config.toml
activation = "swiglu"
tie_embeddings = false
final_lr_fraction = 0.1
steps = 10853
Each number is 128 + 24 x the weight over the matrix's rms, rounded and kept within 0 to 255. Layers, rows and columns count from 0. Numbers have three digits each.

# layer 5 MLP down, 256x512, rms 0.0602, rows 0-213, columns 128-191
148130146111148140130131146135132109116141116144137108157129153128123140124135143092104124128126168144104136135109131127163087110163131114143115128113137113124119142125120151103126117131171101
103115094094156114140144107123095113142115124125128178104151172104144107134142130076134100158154123116118163163135136124069115177169123137104089117153116166107177141143125116076164146084148131
142149103167174114184114122095110072108104111148122097089154116160134141101115133145094116172145109164088158118090161138168123140138129128132110147140168164154125129108104119106139152159124128
089101126175128102191147086126101154121165111114126118133111116079140125163124174110150119095099091169077163148135134124103152160129083104105179118133141111129139144105150114131092138140107118
167134155149132119181127142162106130118102104136125100113104164119105122090137076106175130122113156151050170121110139123141116138120088146133130161135139141131115117105165130117123077144103131
142145127139106079097093092116145109118067127092122139122154148141115123146157121121132116161108117118131149072088146114145082149125105103150114162150100123195147153096113129141089168107100128
153127124149135116120139093135145133116127104127137183160158124139137152145104100169150128154165160108103074137147108097145123169139189138149112163150121120135121093099092141115115147152139120
145128093097156141132109132126124136109171141106138134129121177128135131136087120065153167130149159162168142128097154119125148172097166161153160129139094136137133154155130094121120135124125128
153079138144132154152127099112146122087131127128117108156141136184175139139158089088156165158117094181111160122068100148160137157128145073082130117117152159104134126117109073124166116132120092
124079130121108085095144097177122147147114101126085143098157111086163129159133103136148104161143101121132145139133092094138164133127135117112117150078093126111121138103116194159115129101109159
107148137128092124116136129174130122119159140135128102154163139121140167138142115158142151163146114154107081151155139094096135143142114154146159164121172098122108131097126121106082122112152113
118157083111144138122107087140095172152122150134127119118146165093117130125106139120112139143120141147177123181135110133096139155092155100112145147149128115124146138114119128133128140124135120
133146170139169126108171095123165077113134113181122114153158138102146118125139091125150117114152127133093097176141179094155144162102091164101099090107146103090128124130099138144138123118156156
159139130133157111109117105143132107149123104149136109102139121172155141155117175188122116129116090133131123161101127099172132175193137136150159139166145135142170131127162130114089086122130117
103134141192101140161134126115097110118075124127130149133102080105128149104110113118095105132121142140141149143122109123120120160081124110137149114174155155178155165133189101125114110152149089
152139144093172148126112163107136152148155136125151131145115117103161082183142122124101116095100168097125127121153103143137153158124124148167120137150150135104132135142143131134194121149125139
139129096132123077112142134132107122155132128131145144110133147101146112138120095114109111099153119104100165085116168119115120078102133168146152095120121083131105114150154154131090094131146197
116135116093172124155131159078157155165121090108115121121133109139139134147112065133083155120112144136115124129175160103153096147154158115116127186164133144134171157103125169163113138144138107
090112140156118107156135122173109151164104130100146084127156131157157160132142142110140135057145140138143121111143085139128116134173120125145073084105146118130097129138144114164130133104135117
135119108141069099128110100169127132092120136129118138112121074113140151090155110105081138161111088131120121119141109199114109109106168119139159103157128101165126111155114147161133121124072125
136128143139101167169157125083119122139117096116125117123115124118107126132128123105112194114172164119097141158096145116146136125128128164089141124110123135156130127158154114117145128151164157
120121108110116107125131136124141116121146155151122149132124117157106115147105131126097132116159099124149158121137114071108159140110128144093132126119151106158145122148095116138115149148119154
122139132115123128114138115130144149172127135117097149129134105115164120143147106133102162117171111118132145137112133114134135110134123124089129153144140103152145141117176136079166130111132089
073103135099159141091140103107141153144145139129127111116147091138097169094118148156115111113094144119110145106087103132149137166156100106069123135124107120100132107138147128082159116129140109
144089157108137086141109081137117125082164120164128139153089126132125144171169136160116121096156074158136143146126095146145160081163167108116138115173131138152120092134123098140127081144157138
092157117130110146124138111108110118101132133159136122143128165122143164119110137134158119089081085170113132133163127111096133118133155139168140137178134119149128119146179176170175125135127120
124130117117119125116099131080110151092163150081110160175127107127118164127127125109159145091107097150139137115142154144148156086174107074115178123107115150150111170129113109115096127104122125
146120120120138155087127099135123143177120128132102143132105121090124139145189113087174144143094129157150140122124123104086149118158155114083102154128152145127141114151111132145114161126128133
120137151125168133120166124121110077129154143086095119114140150113161127143094146101175089124140093095130130116079144109118135146154142168073118146091150128151156171093143129153098120125110126
078098177139142122143122115153127113116141177133155114156106113116156090170081126155139098088102131119137130150161136135088131136135108088130118101121135143141104115138129101123129170141175182
137181149064143133157147122142145141110179136108182103160193142106139127116139157141144121120191147135162131115137107115145118189138132127147175139148148094113116090123103109105155157050142119
156166117177119108141165161144124129142133150091125110127126101105149143093079143142124117117118063150180106105142116140154181107143125084114119049169120164131150107163121097131187132153091148
151138164113105070163133096117096105185149097150168125114167097072152099109122104111120145138125121123169106130102161127087119104130127139107160158174096082162113140163115112101104159154119132
101126129137123100147122122136145111106137132132121123110128132127166124095144117104148147083150106145147167131139118117117167142097092149198131096123131116085092122135137080096091161107114131
135097156127119089113146137159131110105133104160145162170140129137101161129134135129164107117155137152094145124113098106122114132110166160183109136164104143126147090114137105149142119133105115
161111141139120094139090115144095107117132156114115123134154145131145132125096185103151128152166141117134058085145078157097143162123116122133160090133114134131124132144123129169102120159105091
129160147114103182157156077116132138124127149135130105108114166155130109105143105135168213142108171112149154136082134136191070152134102160136140120117143133168095167108130076146113099087114102
163138110122157117157147136146129143130095145130128173075073104147127111090075146071124163141074115190137093109148113165127118096102154141110117093096111144126077138155130106111138151159141116
118151076144113130119114118151134074134135125140118132108095110135132119144154161170124120133117146163152154114147148127126154154126148137154070124150104111168186141103084142142070153109150147
119122108165073134132115113146087124116139142157096139116145130175145140114135076140119135118156111096119137118172123120113097136076108115169132104139125089158093132109156162175123155151097114
149148120127105125177155098140091113089153133125139173132127118139151118105151080115172092150118124101130132126107178102105117152150140096122089110145130133135125101121136132132161141097119130
179147113106147169094115117175116177148119149103113107107106146126130103097115176131128126167098143107128120165143116144145105148158125127150123105096099141120156121135114144111128161079130159
116142123133168124118135150150139104110161163144148087081139138104158119137145093160136126134103178137129152112098137105127166097167153164139113113132082179151118111154119158099183156092138105
116143118170111150106167123117178105089071136059150143128113141120134099130129151128109131144137124134075136180153107128118145125104120104105112119149143141125132114091146162141107129158067099
138101146087137107119128143133157122129091140136147129104136130113136150113124120152086157076141103134128143155127134151126122124143143098145099118091120115109110097124109111160147124139142168
107115116161157127138154068133126105091148157101185066124131106151133169126179146121086125160104116143165148177113136132109127163131105152118135124092075119109103092141145176073129149128158110
145125186169120059122133141099123127155132150159169110092090105148117135153117144132111127127132128162138104083125108176110085141138124106162120116130088107129105143126114136118169136128141123
129127137109139102141111121156162140145137118117121131136145134109103162087100116135163116129163142110138120169090152124177119140173145164139121115111165119134103128104107121117123108118129116
180127098131140128141146141160118136120128154105093138116112124147123111100113071123111145162127112098138128122112105124137156110063144125120144172163111144126167149075154111160126162120131139
118108139133139089148165152166161154121134084113112130117130148152131091152162121161134110145098107098086122169120132115183112099131140154151111167099192102146115087125133153129121091094120109
129085124174110125183075093140120118148156094134129166143102133144107148099121156141111130089156095155108126139173155119131152144141156113139175120093114090109159098158151154155126159134105134
101129125159176132110148112161109180127125158144091097173102159127136166134129142128134095155109106145133112180137135139085133179116103090106094131129087166129105145102118141128112119115136124
114112183111143149098102133146158090141144099071100112169141076120121070117113137120151106125099110130136134140125129180140114123165142155146104150139116100160113160146155110147150096124156138
100105147123155090134152117096122157151106131177119135109104156143087191112114131093140071109134132142118135126141107112148112133096165146124126163146117158144116139094143096103142154146100166
137103157137109100164119175125152129088120168139144127095103136097112080088159120131119112109208096116106071113166102136124145136103132115156174074122101133140128145150145117124127109112113117
134165105143141129118138142178119140148098108114145135127138103119080151110155168129151119126103121113109102159162105121129090109133120129118108083177115118136102154114163111114145175109106132
160151151133089046116136147143105147109171109088121140132104138150110132125105144130190156160145094122085118142157110160148134126105145146124159151112107099137120140124121147088118140125179159
117119130154144111117099107115074105134121120140134131111131144117094119095169183185130124099118145129073115124108155146130159150131158155112112096096136098153102123142121165141101131127157153
082147102107158147108146099112142109119128140120130155114113146163132125139115101072134106066166161127131119140109138079129153160165137097099136151093132167086101139147100100132126123110091131
111151124143142118164145163136125134163116105109104110159136115136128152120157115191133131120118107177111099113124146125114128114109152132176042158110171125128139141115136129053144116135121141
099105126107159102132123136124111099105110143176131120114094101130140097110133124103134115104117141127147115194125098113104106080181153159137122135145102111114147127124105125128157085148151117
094118141116158125128111118132149151151064138079164121145105112123189092111113150116122156167122156142118129130107100082148105102134116139092138122154181122152134162114111066165110112127166111
103147134120117114133125138141117126063138129132149139143139135130100136073093113135174134095084121151120141160104118164130171130095077120097117126151154148111136117123078091137169159150105155
129097131109133082137130156150130114132112174133152115130183128118134130149147140130129108121097123114126155164117157143092099123104144111137143130141166145137122105134115078117145142131146140
108129131112137162124090144112168133159139152160116149108111118124084157123112153084138155152169127110123136121101138106152118148122166120152127134094136127118124154126144176144143129105090146
136119136116123156140141125065117089148168106136178135135124156115104160128129130121178141116127151103113102096157114086157113129133150132123158156061089078111131104114130124151132134103117169
154181175132143102123136147168121141141108142096135097117109116100114171155130109167083122126132142094112173134117135162165100115120102137126167116143141137117108086111168066117144135100128125
123094141119104108085184147113154128137117104161132081148117143156139146121112137146142114128116110132134120122101116107109160177152118106133104136168151121140144118081179131109145125111125105
140149136110121109099144125136113126133130191152113128163136118103122143151140090139089099127143113149103133155160095106173123138111095097085156112155087141082120089142151165127193095153154132
111162158109100122154126122137164116142121104142161175158132144135100104125115096121118119152132165092145144118153165133150124141118119131090092105093138172119164136122113117120144123150139157
107128163123167126092156121132134112090078100160128139151143087139150128103143068138150094150115143127127143147057085126096121082154128110088162148153102108166123132100093127073132094151104137
104137070167111090143134147099094114118134152139166066160152144149145122054143118141161133086082092091180097144110172101117097130141101113118162151123080083112124129131177118099127163138141227
134127058096138135107100157085154135103091121126157121096154177166112170110136168167138123105141137142120129130098085082126099133169129105128123117153112132089093074097171155084148155146113116
132137109131091150171116140088150099147096121126116076141124134116126148126149169143118128140125092137171115113152134143100146147148160128110132113128145112152152121150155127131084117114097139
124146090110146070167172138106132098117148173175145106116135126156099142101108146123101128160121137117134089142102130125098115092103137128118112160144155129118119148114113110109135123106125124
104161164124146171114128135161143103133109145144141131096123131139113133114133125113131133065147145142105090154093146101121149141128159130113128078116151103142131145108148162104143082133132066
146121134172088118127125123116154106104126102107131129173116128103133105132111146128082111110120161133113119124146119139129088138142156112091156101129087099120170108113140160150106098099121130
160137135110128145156113139140146184111142166117128172137147113118153115127143122109129110104152115101081110116140174118163174120129091095129155117110132118143120139151126127127114129114150121
158132119108162116149134133125128136109143151128142129119148107140120164124104114172130109112132130151121138137096145159096102113095119178099139127143125099157108179112154057133144130111126132
131135106128136149104091120157125133119161138097111089113100115097187114145176140089109138127090080142101159101124100139111142128095154090132100176075119101143122140136136111120128168107112100
147168100143111061092165134115156120096171119119128131144166102156050110138132115092136134133154147149121153141126126149102103122139126130110144154135137119161173133110152119102112127102141135
098127121145127130139085128179124141147097153140148110103078129169168160138121091129115150102143112130102098110170120106113146135126165077135138153131154138114124129148101128061082109153115117
128137118116141177107122134152149141110135121142120118094080119127180143142123093108123159115120114147068097118123106136096155154116135119103116125133149151136151128156122153136099157134154107
109119092138129102132121130097166074104139086158148128108081118127114127142081107163138087110127126139154123123121108110144166147122132076111081136142138100090132095108114126086157106120124085
185143104084101137152108130130135123079086084133174126107066102105126121100079102130178164132134121155152131152095121143142136093074118145147085202166154148142138128105129153097091159117101106
095140131169117095147143141148134101128121131147133132146131132147126178167129056100136127125164163143110145115092120097097140154113124104134099128137092159149114115117097152081167135120138111
105104132131117091132151107106168097146094166070119137131163114132163101110107100122082082155149100105125149105126101130158102092150168157131127099123157167117097141133147127142099117120116149
083117156128083170132162144133145151151137137125095081118124162157140105079089097136155127124140112157135166115115100135127122129171116074166120107118111139129129124090134131114109115082128086
119108134139125171135146150116092174099115132160127158135092104161129135126132130139159150115136116161140088136130114109148159117124133140160098141134110135115141096104127115178108135137138178
111126171148167125112093165185134150132112112151161095178142153142092142170154103157080116159100163135120133162162163122089152156094167110101145141138132102166119147123063108137136160134059139
110078123143112113110150142105101128124081134158083089126120116147145134125140086129116159130141102151146120160110117141081115132114119128147096112106099171124089100137161130122166148148137102
119136136108123164118138115084125132114133122126145123138164119115147160117067137123112100098110138127129110134179147115107158145122162097130107103172120139111169159145108112123141117180098140
090164069178084105117138114137121132150162123100113168120071135118144125147125133114127087135106089090121149182108168110129114127152117138107094152110158157133161102107168125102111127182103100
109111117118139117127140067138112109123145111084149133127138141099075141161098137144151123138136111089102133103146154118165128117146114130098161175112149120122125114074162107115120122127132098
141116110170188119171113152111098105088100146117168119127114126119107102130127131123137147112145118137127145105150129106126165133137082128131094140127131120140101112134116112072119172175152108
157136108136143125179140149113111166139132098090125124155162133138086171104101138085171166116143142120118130132121108113093166101109113161119146130166091132135131050151145136146071094119094118
088100133121124165103127131119147092142140126137144111145130135159096103136136105090134105117146120171102137145147157108155160165155112126193090142089103101166108122105134116085105113118133098
109158126109115143173148138149110141076133116134167119133139147121132165099130134129122142135098156085147179185177136107171102120155107136104086073138124155160129147137102137125132172146119126
184123161139140101158124119129131080108107106153154136144146114182118114148078132111111145106098109141121120109116167152123190119112146092121141129195142158149087130144161127099144127117085107
139107097156165157108080135120138137177157134125114121171107100151132147130080130133133135134103140099115076132118157126139138160141148130090180153125137110130149088133158138130113114085181140
116133080097116130141151115082102121122174074121129140144124104120118093160169121063128149134142121124112175115089107145164112097141111133109130154117145132149143091140116141129154177145110084
144104099115142103109138095174103096163135180114099119095077114122149136131131157124155102154125102149129107114084168144133138113159141155096134137140134099123119125129136148159139077171194158
138136149104094078128149157117112102151145138141089127147121134127119074115155123098122141128098140150124096078114117124086156127102125166135142165162146176118091172126062144163149110094132165
168163141126123113140103133121156088149112115135110152083170081171100120119132089119109130113154139095174099108112182127118129124155136105172154110098072143151147117125150152090141144089091133
147182123157135098153133173123109113124134173139137159143117082122094148144171110132121142094112142096084100108133122151139164167101113175095119132120150116095140140126126133160143115139160132
130124125116129120202128119104148134131158133133113144085125130141145087099101163133153153113109136121099076107156154082122085148123112154184143075125127106141172182178141114134115147147136104
132115130140123170132167145105128140073114136165066108133175148108139173126099140175128164088121112070104116152148131085121159144137112143127102170115115156115110145136114092151114126091135156
135159101136107085120127119102102136130126149149117125095142107133135079082122158141152142115094151126102130130134144151112141138123117170161115184083143155162139137087130149141139102154103149
103117124124185148141102146107130127137130130126135142120135112086129105118078110141119116150130113144098121131122141139154126100150141147105118162155190149129102088149086123119076113151118113
142093166125124123107135106170159136116118130089105103128126147130141112108157150153149164162120156188090108150110119136155071133138116108104081144118150119133144120125137095092132141114116122
137142123113112135136121122125138151120149150137115180142096130130135085119130142095101128114123125129167146156134164144157095121115144105097118149095092119138161139130128135108159118135158153
104119141129176106111135130147078078170127114126151157148145131128116114111093143129103099136112131136120144129140157142149148139103137099098078110147101133137095159106152111142110133104123127
137124093134107100134147129114107142138106112124170118152115086105144150138142108076128101137149154119141128120139147126167107130128103101113125156116095121107138119124173130103117133137157157
113124141135170145095128121090098116107155132133092144070160109116099110161175141112128112148094109112104135129134120099129167078110159106144144141164107128156149169126116102119127171113140140
111190137123123138118146120135094143125132071141171154099131138140098120119150128096110140116111101128150138133091134169132140143104124138116098145161140121149152135141117128129116138161159096
145130167172103099149120089153134110140160118120153146167066138099158101110166093105080140169133164134141158136131170118135169105102142092143095131133143148129149106157138121139121157122168079
096151125142165147126126099123114096141085087145136142105136103133129133138126105117125170161112120133134131161152119149128110106111118120125102106147162120140089135124123128157156135119117134
124078140131120078096142099113152102128119142175096177105133131168126105133109082113093132146115099132169111083111103188153152110124163114104103161123106150128109156153102152099139149191099081
111126155113163116151140130140115110158108121155120116133140132130130152151117168137126106115132144153122154113150143121138160099111099078113139118140146080117096126103125139114105132137143148
122115113105162133156129151108107109134134138154165144109136149159124124151113126110127067138103161130110160090129120101134141133141149159113134114121140094135130088155104166115146097135126165
143126157130145117119130125133160154132135148168140102173121104143155131159095127133167108153079121123144097115159119139114115078116116136118111084077114124140113099119127181123136130153190145
133134148090136124117144103147122112129124099143095126155154120109154086135138150155133125135134116106126143135107095120110131114125132158091075110128123144130162067128108157119155163128153104
124147106133127115106122114150120121120119109122089139176135124163093130149118139109131137075162136122116097098121113102156117087103127116117117151115090110163101096085147142093123133110140142
087103127134131145119140135091119158141177109171106147147121141106139134090118137152148122123127117102135119137158129110110123129099134136180073129140133116134156114124098165136118120142116123
121144112094114133149109160118137132121143114174141132126117104137103167162134152127124104102158150176130142146109135125125157157125119171136109155131150155097111131120142115129117120149126147
112155120091149117172125115118085166143092093099146133075146124137144124153132151148147114120104118150134108150139115085136094148116115152124101090176115084133185130131093127123130131134139160
127109150099150137106174148128092117131126109135138134128102109126110043114092128126167149147095094140117132142180160149135144142153130110120120136151162108115167124118127141122143112173092125
168114146118113103123094150152157172109157119134151119117164110093109127141096145094177117144146125102142074074136130100168137183148082109131104104133160125136146144134116118115112136084169120
120175120153142098118159141110118147134143119128127184109111121125116120140131122147115129137097114097156153159140142141108122154103118106155143094157142146145135172104092173148133143093112147
121130150151122146129157167104099150142128114139151064126140162078097125131113136145132114152128109117143142164151093130086184132095146147145131156159139151164135112114114151148123161133123117
132112153103082157111128139124115142127120184131095085116132137111095136102110132139164119103146148114076144129152132114153134124141087105132126095138117153144134155105111175158139129141171157
107085107131109139108155118095167129108197143148143106096119148164111101152150127123135120143133121123135146140147134142161154111065125123141119134149137088139144127126115152116109102162092128
117111189077105114108176102107137103130121098100193115119196111123145085108133161147147115163131129106147140175122134158095102138127129140087100078103201118113107113121131144119151094197128093
183120144141159102147111137114132108106119102123147102126161101100072144133112149151108096087131135116139149117134124120150138105167108125130166157144116108109160107110108165140147154120127132
161117087154134119108136123132118115108131110127150165140124133116096109161141119140122127134144142086078122125121126088122158114084127133107108151092131123121136111122102092139134122166088111
160113105102138128089095114128158118123107135103146123121162134095116156183113145128103113155116084146119135092131129107099158167100109096118167124124108175144136118135111139126146130113134129
146157167109141127119086127142133120089102147130138140127150168168171096153162186175152111174151114119109132084110105096199109156132104083113144061107143131125127156157126175116141129139136112
156150086160122130109137108136114090128134147126120094120132138103172148130160141123165146123135117156102147107141123096098159102146096144138110144146127157109148121136127130083135129174130114
132073140113147097154102106141124106101119119114165116130136140126132143073135112164129149154173155120109148166132135104161103094103141127184126104127117144131121109132091160128118121110091131
126116164121130118131106157166108104134145132092106114132117150121117134113127135132134119126159108127130112146108149156090145127152115126148146121130130099138089134131145145158138143155116106
114135154103150140154084136106108132115124124117083093136108158101115140130116138122090121124122131130129172106156126086131138108093130108115147106125141127162094153090138121125095131125094106
164173119097138143083139140106148171145158117177120155125097158114129150128143105110126117130125175160160116129093130135121111139125173119128114125091129108122097123165124087115121163110121121
125140109156100119101118101174135081122119138139122110153122153165094146113093158116173107116139150121109122155136166156135127131148143150139132149148111151110155157098113104181112092152152159
121133115117165102129151152139091139101085143097161110079095100129146175141140111129143117135135111162111110100174160150136175125138121122130174157150124197117086095103119155100119140162096130
102143133153108068118152110140109164153113171103153087168108144105105153159130135146107121107127164148108105117147153160107114140143105119131149136113127137123157105122180156127099188172122126
139113090162113067155170066104119092144165108101158125099102124112135120171114158152112113118153162154119141132131132131132117122105097126141096138141120147132082099110124100137079116140140080
089135079145132147149167101123093143123127106134122121135135142145140140109150071112137132152077127125097141138158113146107115158116113121120141164122170129155143084146152147146135152146142142
151153159119111164127134179110117121140126140097117119103129172134156126113072141097141140152118161168105141126141132134188137119123077131133162113147107106123133127129166132129132161123138139
103113133128168164144131137074094108135113119204131143090072140134077136112139128147087103130123149125127069148123126124111160143105133128139080139147148121109131163107133146139069112148150149
114083120157121156160114164089185112125121130140093108133134107138155167145092125121124128147110129110159090109118152133124164119125181101135152111123156149138160130124114167156146135142128143
165117137112157099120109133117150162094132150129133136143136114098105114125154115095173099113100100111114123166116135146162118154145098147166116140127115109094120076125135102077132142177136120
096115113094132161149136099145129133160137129137099141080075124160132137146168096164135117148146107165169114152135134119106138112127167134114095138163096086081160117113132144123116097087149092
135127148157132142098195138105123102161136131111175153133110140143117151145178104092166117143194180126134117078151161144102125151144104100112105102102130101130160141148151165161144077146111097
122148130140138136105120089128144122166135125169146162088102084135121139129141132157102118165089121086103139157142169129109146136141135102099138123125116117147128172132093126113163136153113121
169159115113137110109112126154140116139123112146105114106103114139091123112122088142132120119135138113153118159107098096137139103145128100104135120147084108127141183129084118128136125121092127
134143078120096153138110084103127106145145139121119136132147104113091162145099090095093180091113127186116133093086063130144103109156143127109107146093159122144154116165133170117111152107134120
155088123111138108140104119130156117146070061152146088152140107080169116117097111133137154143114119094134115133123148123141171088118098161158108103139106165127107069123170140121125101128112123
133150117127127153139137122105111147155117118105127087167139153134146132128148137140140133124136151112139103094160122110076097106104110119175165125141127118148133119137137175135181114112100134
141186075104159090112101139110133120064106109158086137118131140125148134122100134152155139121099206148150084156108113148111186076130159159131159116134132121128123142128116150108115136147138120
117102170123140181125097109173130102100134126124120146132127112132132147148129135204131131139130145151183115145129131115127125162146170113130151135088063164106171113122119078098116108113125160
133105103095118163162155128120096136151105128115091124094160107117112108101154093100123128140139121169114158095133118132105133151114133119113168155138119147136153136076081134125115115072140121
117124159108154126171108152122126101157124104130118055101133148174160152086158120137102088154114152138135148142113174093094141170138106074087132131137115114121079132159163111097178150136157166
110093086133171135148112107172136175117099110098133107135132167105095112167138164111140111093160181148132121160142139191133108129155108114154106128109101118117147116125107137119153131119129146
142127146144130108142111144131123119176114142101110110093140179123147119090121161080147101102173128129126139148120151136100150100110133117134168163134099115117110120124122143177106112110104171
117160144126174137119150167118126123132096135110146117145135098132124162138129102130122176079135088136121125097136149127128101117129126124159117099105137189141110145083173111089160099118159136
120123149095137144109167101111112116139099099109079092121121129144092149103144119132083153102093134126107155135130122113119130130121129116143110110171150129116179087106129100105126156116120136
091090114122153088141135108126132107106151114157135134094131090097150104102088144115136135122133117094120116132105157083164099104103155116089124126098137125139159161130136063140110097133111132
119151122118103128091151142081080094072134104106124119155124121160143139101116150119104156113118139166103159152143130151108155126128151141143147105150130148140115137135076139124126130140094077
122133156101134148136175141119101143116130155133158132130168138120181120139126191103115202136145134160127145147133083133127133100123128131125124113165109127102134122099149117098157119084109135
099125112135161188107128130124085109153130099142113166154114115117164121133086121088095146138108123146107132127114174139094084144098108085146135146112137117135163163136142142132116083121154104
111141158151153166090167117140078131146106115141100137145115109123143135138131118131114153118142138145087111147168067139121126177119148160148138113105112103112154106110146175104133132189134101
129154142119147165135123124109179141175139149102126127089139118147094106121091115109112142162121092153107152131084142127133135090111112143143156115095137140173106117115107132132142098105174132
132101148130091134120109100155138096163124112141125145135130144138140102123169118137123128136114097128066148159113175155071073123132096085144152097112113086147104092158192139137087105167116105
151193151105111126173136130112125159136120169090096135095120160102129129101116078135118126147143070145071116126132120166165128145144167145158093125148113160158113156139098090121138110117152088
160142106131135106112121138133144111115144169103126129119077101113127148140133128108118130138123145141145136095145114132112136177169126095101120133100139134124133137168120140089135133133120120
102160137128125112104162136136139109091155098154114109119103131154150171130117128160140144146164125089105087124110147125160118154089160118123148108108138119129125095121129138122126164136122135
109154165166136145113111107111134098101096107108104129135132141169111140127119155128172100132112145162162131111110109143134092121134162177136125142158105141122157150128180132113094111112107125
164179123108098132093122099137147109144124112121132138133150118129124149106142115161137086130116168151133166134123132183133080109089105137136134120122155101151152107097153173132114117139095125
164141101126132093161139160099125143105125098118100163089134096085128159093144108162103138127123119088097127115122135123132133175084088161121092090195146119188145132156124117143104193157094130
068133133116145127133126134136128111159123149087095157137127171171126169125137107120142166098112166144113157114104126090134096075133077150104103142114113159148114131097121117099131152139097115
114125099167129116115119118135097143081116104139112076148126190133160131138126122110154148138146097123170110110154095140109132114123133124111181131121153083139138117136097151100128140127168119
120111076114137133146120150163148158131122142115094143117117140154110131108113096105157122077161118070095163138200136127111188110132119165157088128153088106145144117126136137191112105102160157
119101121133103113117124103142121124114149146141141157137158150133160124123097116106125109086155145141128164112133098127141118164113154166134172137133129144171154110139148123135106115088134133
122084178123102137093158075132236092125126132185175129160095136086191142182130140113162121136140181145155142140070139086162166107129168165123120152133170163151126122027122124137156128054089065
102079115106115103116130141122117116092103136073127114127117117154129156121147121133128156120103121142124120177082095149108116140105096095132198128155129113075127109087141097146138091126127101
167120110171150131152169106179159109117131137159118099104130112165117098131147124140103147108122122115115115148150126153149125170090076105109088098109081126140113151134135140159115143117110138
112168137090117130137136141147149116160136138138163058125127147149131142115119114150111111124152117086120151127125148136139148130139145130126142141180157094096066106135112119090126121140146134
143108123152151138102093147129122102140104132168153113106114143107167148119154125124188103143117102098094166128158164108100156148141134137137118131170131116123166097154132129136118122121099104
133143116101116142143128135152165144081137178126133149143145169147105141125157153132157136116125136118131136126139107096100126124155137119100139158157112112139147112149082102169110122073143159
164125146111136127160138082150116132112102145138096132113149167158108128130179095139071159129083102131141129140107131160152135106110127126112146137128107119160137139170116127103133116114102105
109172134129085108100095142171093162110103146101161130087154104152079149085145099149158120092136174095141120130137106128144150109122104157133126093096170097097090145157135073137158137112094129
153134115138075170136090125141152140143091081113118150113119129089109101125121086164117155118167169118130139108110092125130134141139128147138108103144125131111129150115123110129151140156155109
138081152140163124164140092100140112130122170132106151136087162112081148117126114122113127127136142137128128135145135116119105132159107158124122189116132120136125136148148153123114107079122103
116163123123120155132154196097127138106090118117109074159134119120147135134077156142156096115115113109165144097131126139088161113134077087124112171098151129139117151141132102125158136136111111
132111107136108120113104133120131118081120110166128158123136140126087138104153127110122114089115118152114110136177155138124117098119133157128147131122170098093079129114146139149137107100129130
158118120134117108166154124107139128130083148161156150158151157116142115112133123084097099120135122086153173136115166119164099145155115121130142145158154085085168127122109114120126113128152137
143077121126136123150167145129103105105108141121120116145108162091139133070159134074164060139172114126094096134087178133093099138073149112113147117187159124120117107086102095137044157140121120
140123139153148145165119148151099143105101116126091125093110123127104106149150166151124136144120121097177108091122150147123115128185128114123120144074116125120106116113156176063044128099120124
123133096214090114150096166120126137184134163133113125120098089109159154126159168082150148098116143118162132103106156094133123167138140112126102148103136136115164102161131151115129136094139129
128131085136134139142122101141116120135126072125154129146118125147115122149141157136111076122142125114118148141161117152147139128144145069096112112136151078111114141138108127160134122152083112
128116133130142143087098122150093143144175119110135119130143132149117138096090147141127143105136135092152195090104117140136122095125121136108136141149155170141144119111113125130129119093108129
119102154110120149112132123146112105099142141136150103111143145144134123115114159166132083164159142140169095132109121136087160173171152172121121169124107135112130135164096076141159160134161155
141146128127163091137142149151107102171137125139098102146142145153154108084145110196155179161120157139130094109136135130092114132125115131130124119153127129106132104085147079103149143148107135
129102121107165128177111131123120131110085111131134086127082115160187154143125155157140104132099105114122156144150123165116197121129113133141145109141131127126170125115151091182141132133144139
153098153103082145117149145169110129106145097104124110117109144132134131157155114148119152151188137080142150105137147093108180156083146126141116151138163140084144135129088143143125102134147124
143150106153136112084110083131087174083126132129120097114142120172141108160104143129142139132116109150079118111096104118119139134102129122158146174160104105122079144143136122118145076147129091
128132104152161109164141164128125107127114091142131115135154121113150177104138105118110146134148109118119138129123142135099111142130140094061144094130157155146131138171166162123111136111120136
131088131136106091098112093136147150163094140091133138149132143102157177117094148125111083110178094128108160119105111159129096152087094124113086136120125138115174115086165141091130071116187149
131129110121137123109188168115129118120112129138106151144169084133116150139120118066106158110175136127113129148119129146157075119150132129123131136144162144126117095132115125122166102137101116
104177115169078117121170175152108132142138140128121077082116135152109161154113133139081190186153119174154143113098104160136156141126145084111150154155130118094125131133162067127129137119136134
127155105153114142113114114128150112169103118119119088100150113111127099115132120097131131145141120138102099125109110099108130169093138146132155103129133170137141148113119150104114089146172139
154115141146146120135133104154112159160076091116139120141154142074093109125112165105129115132134139131174102121148119112091148108126109136122138092131116101095157150113127102091178152116126121
120122133130112145145119093136057134176142110113172168153122121091099142167147137153095121137114134112119168141115125129080138132128161107181144157143092108122119136152121129110080151116100141
157114149137120133141114109145125096139130117161156147123137094126110103147162161122151135133111128123130084064138084159166102125121123097137144123104126144131123141121174118140133144117132105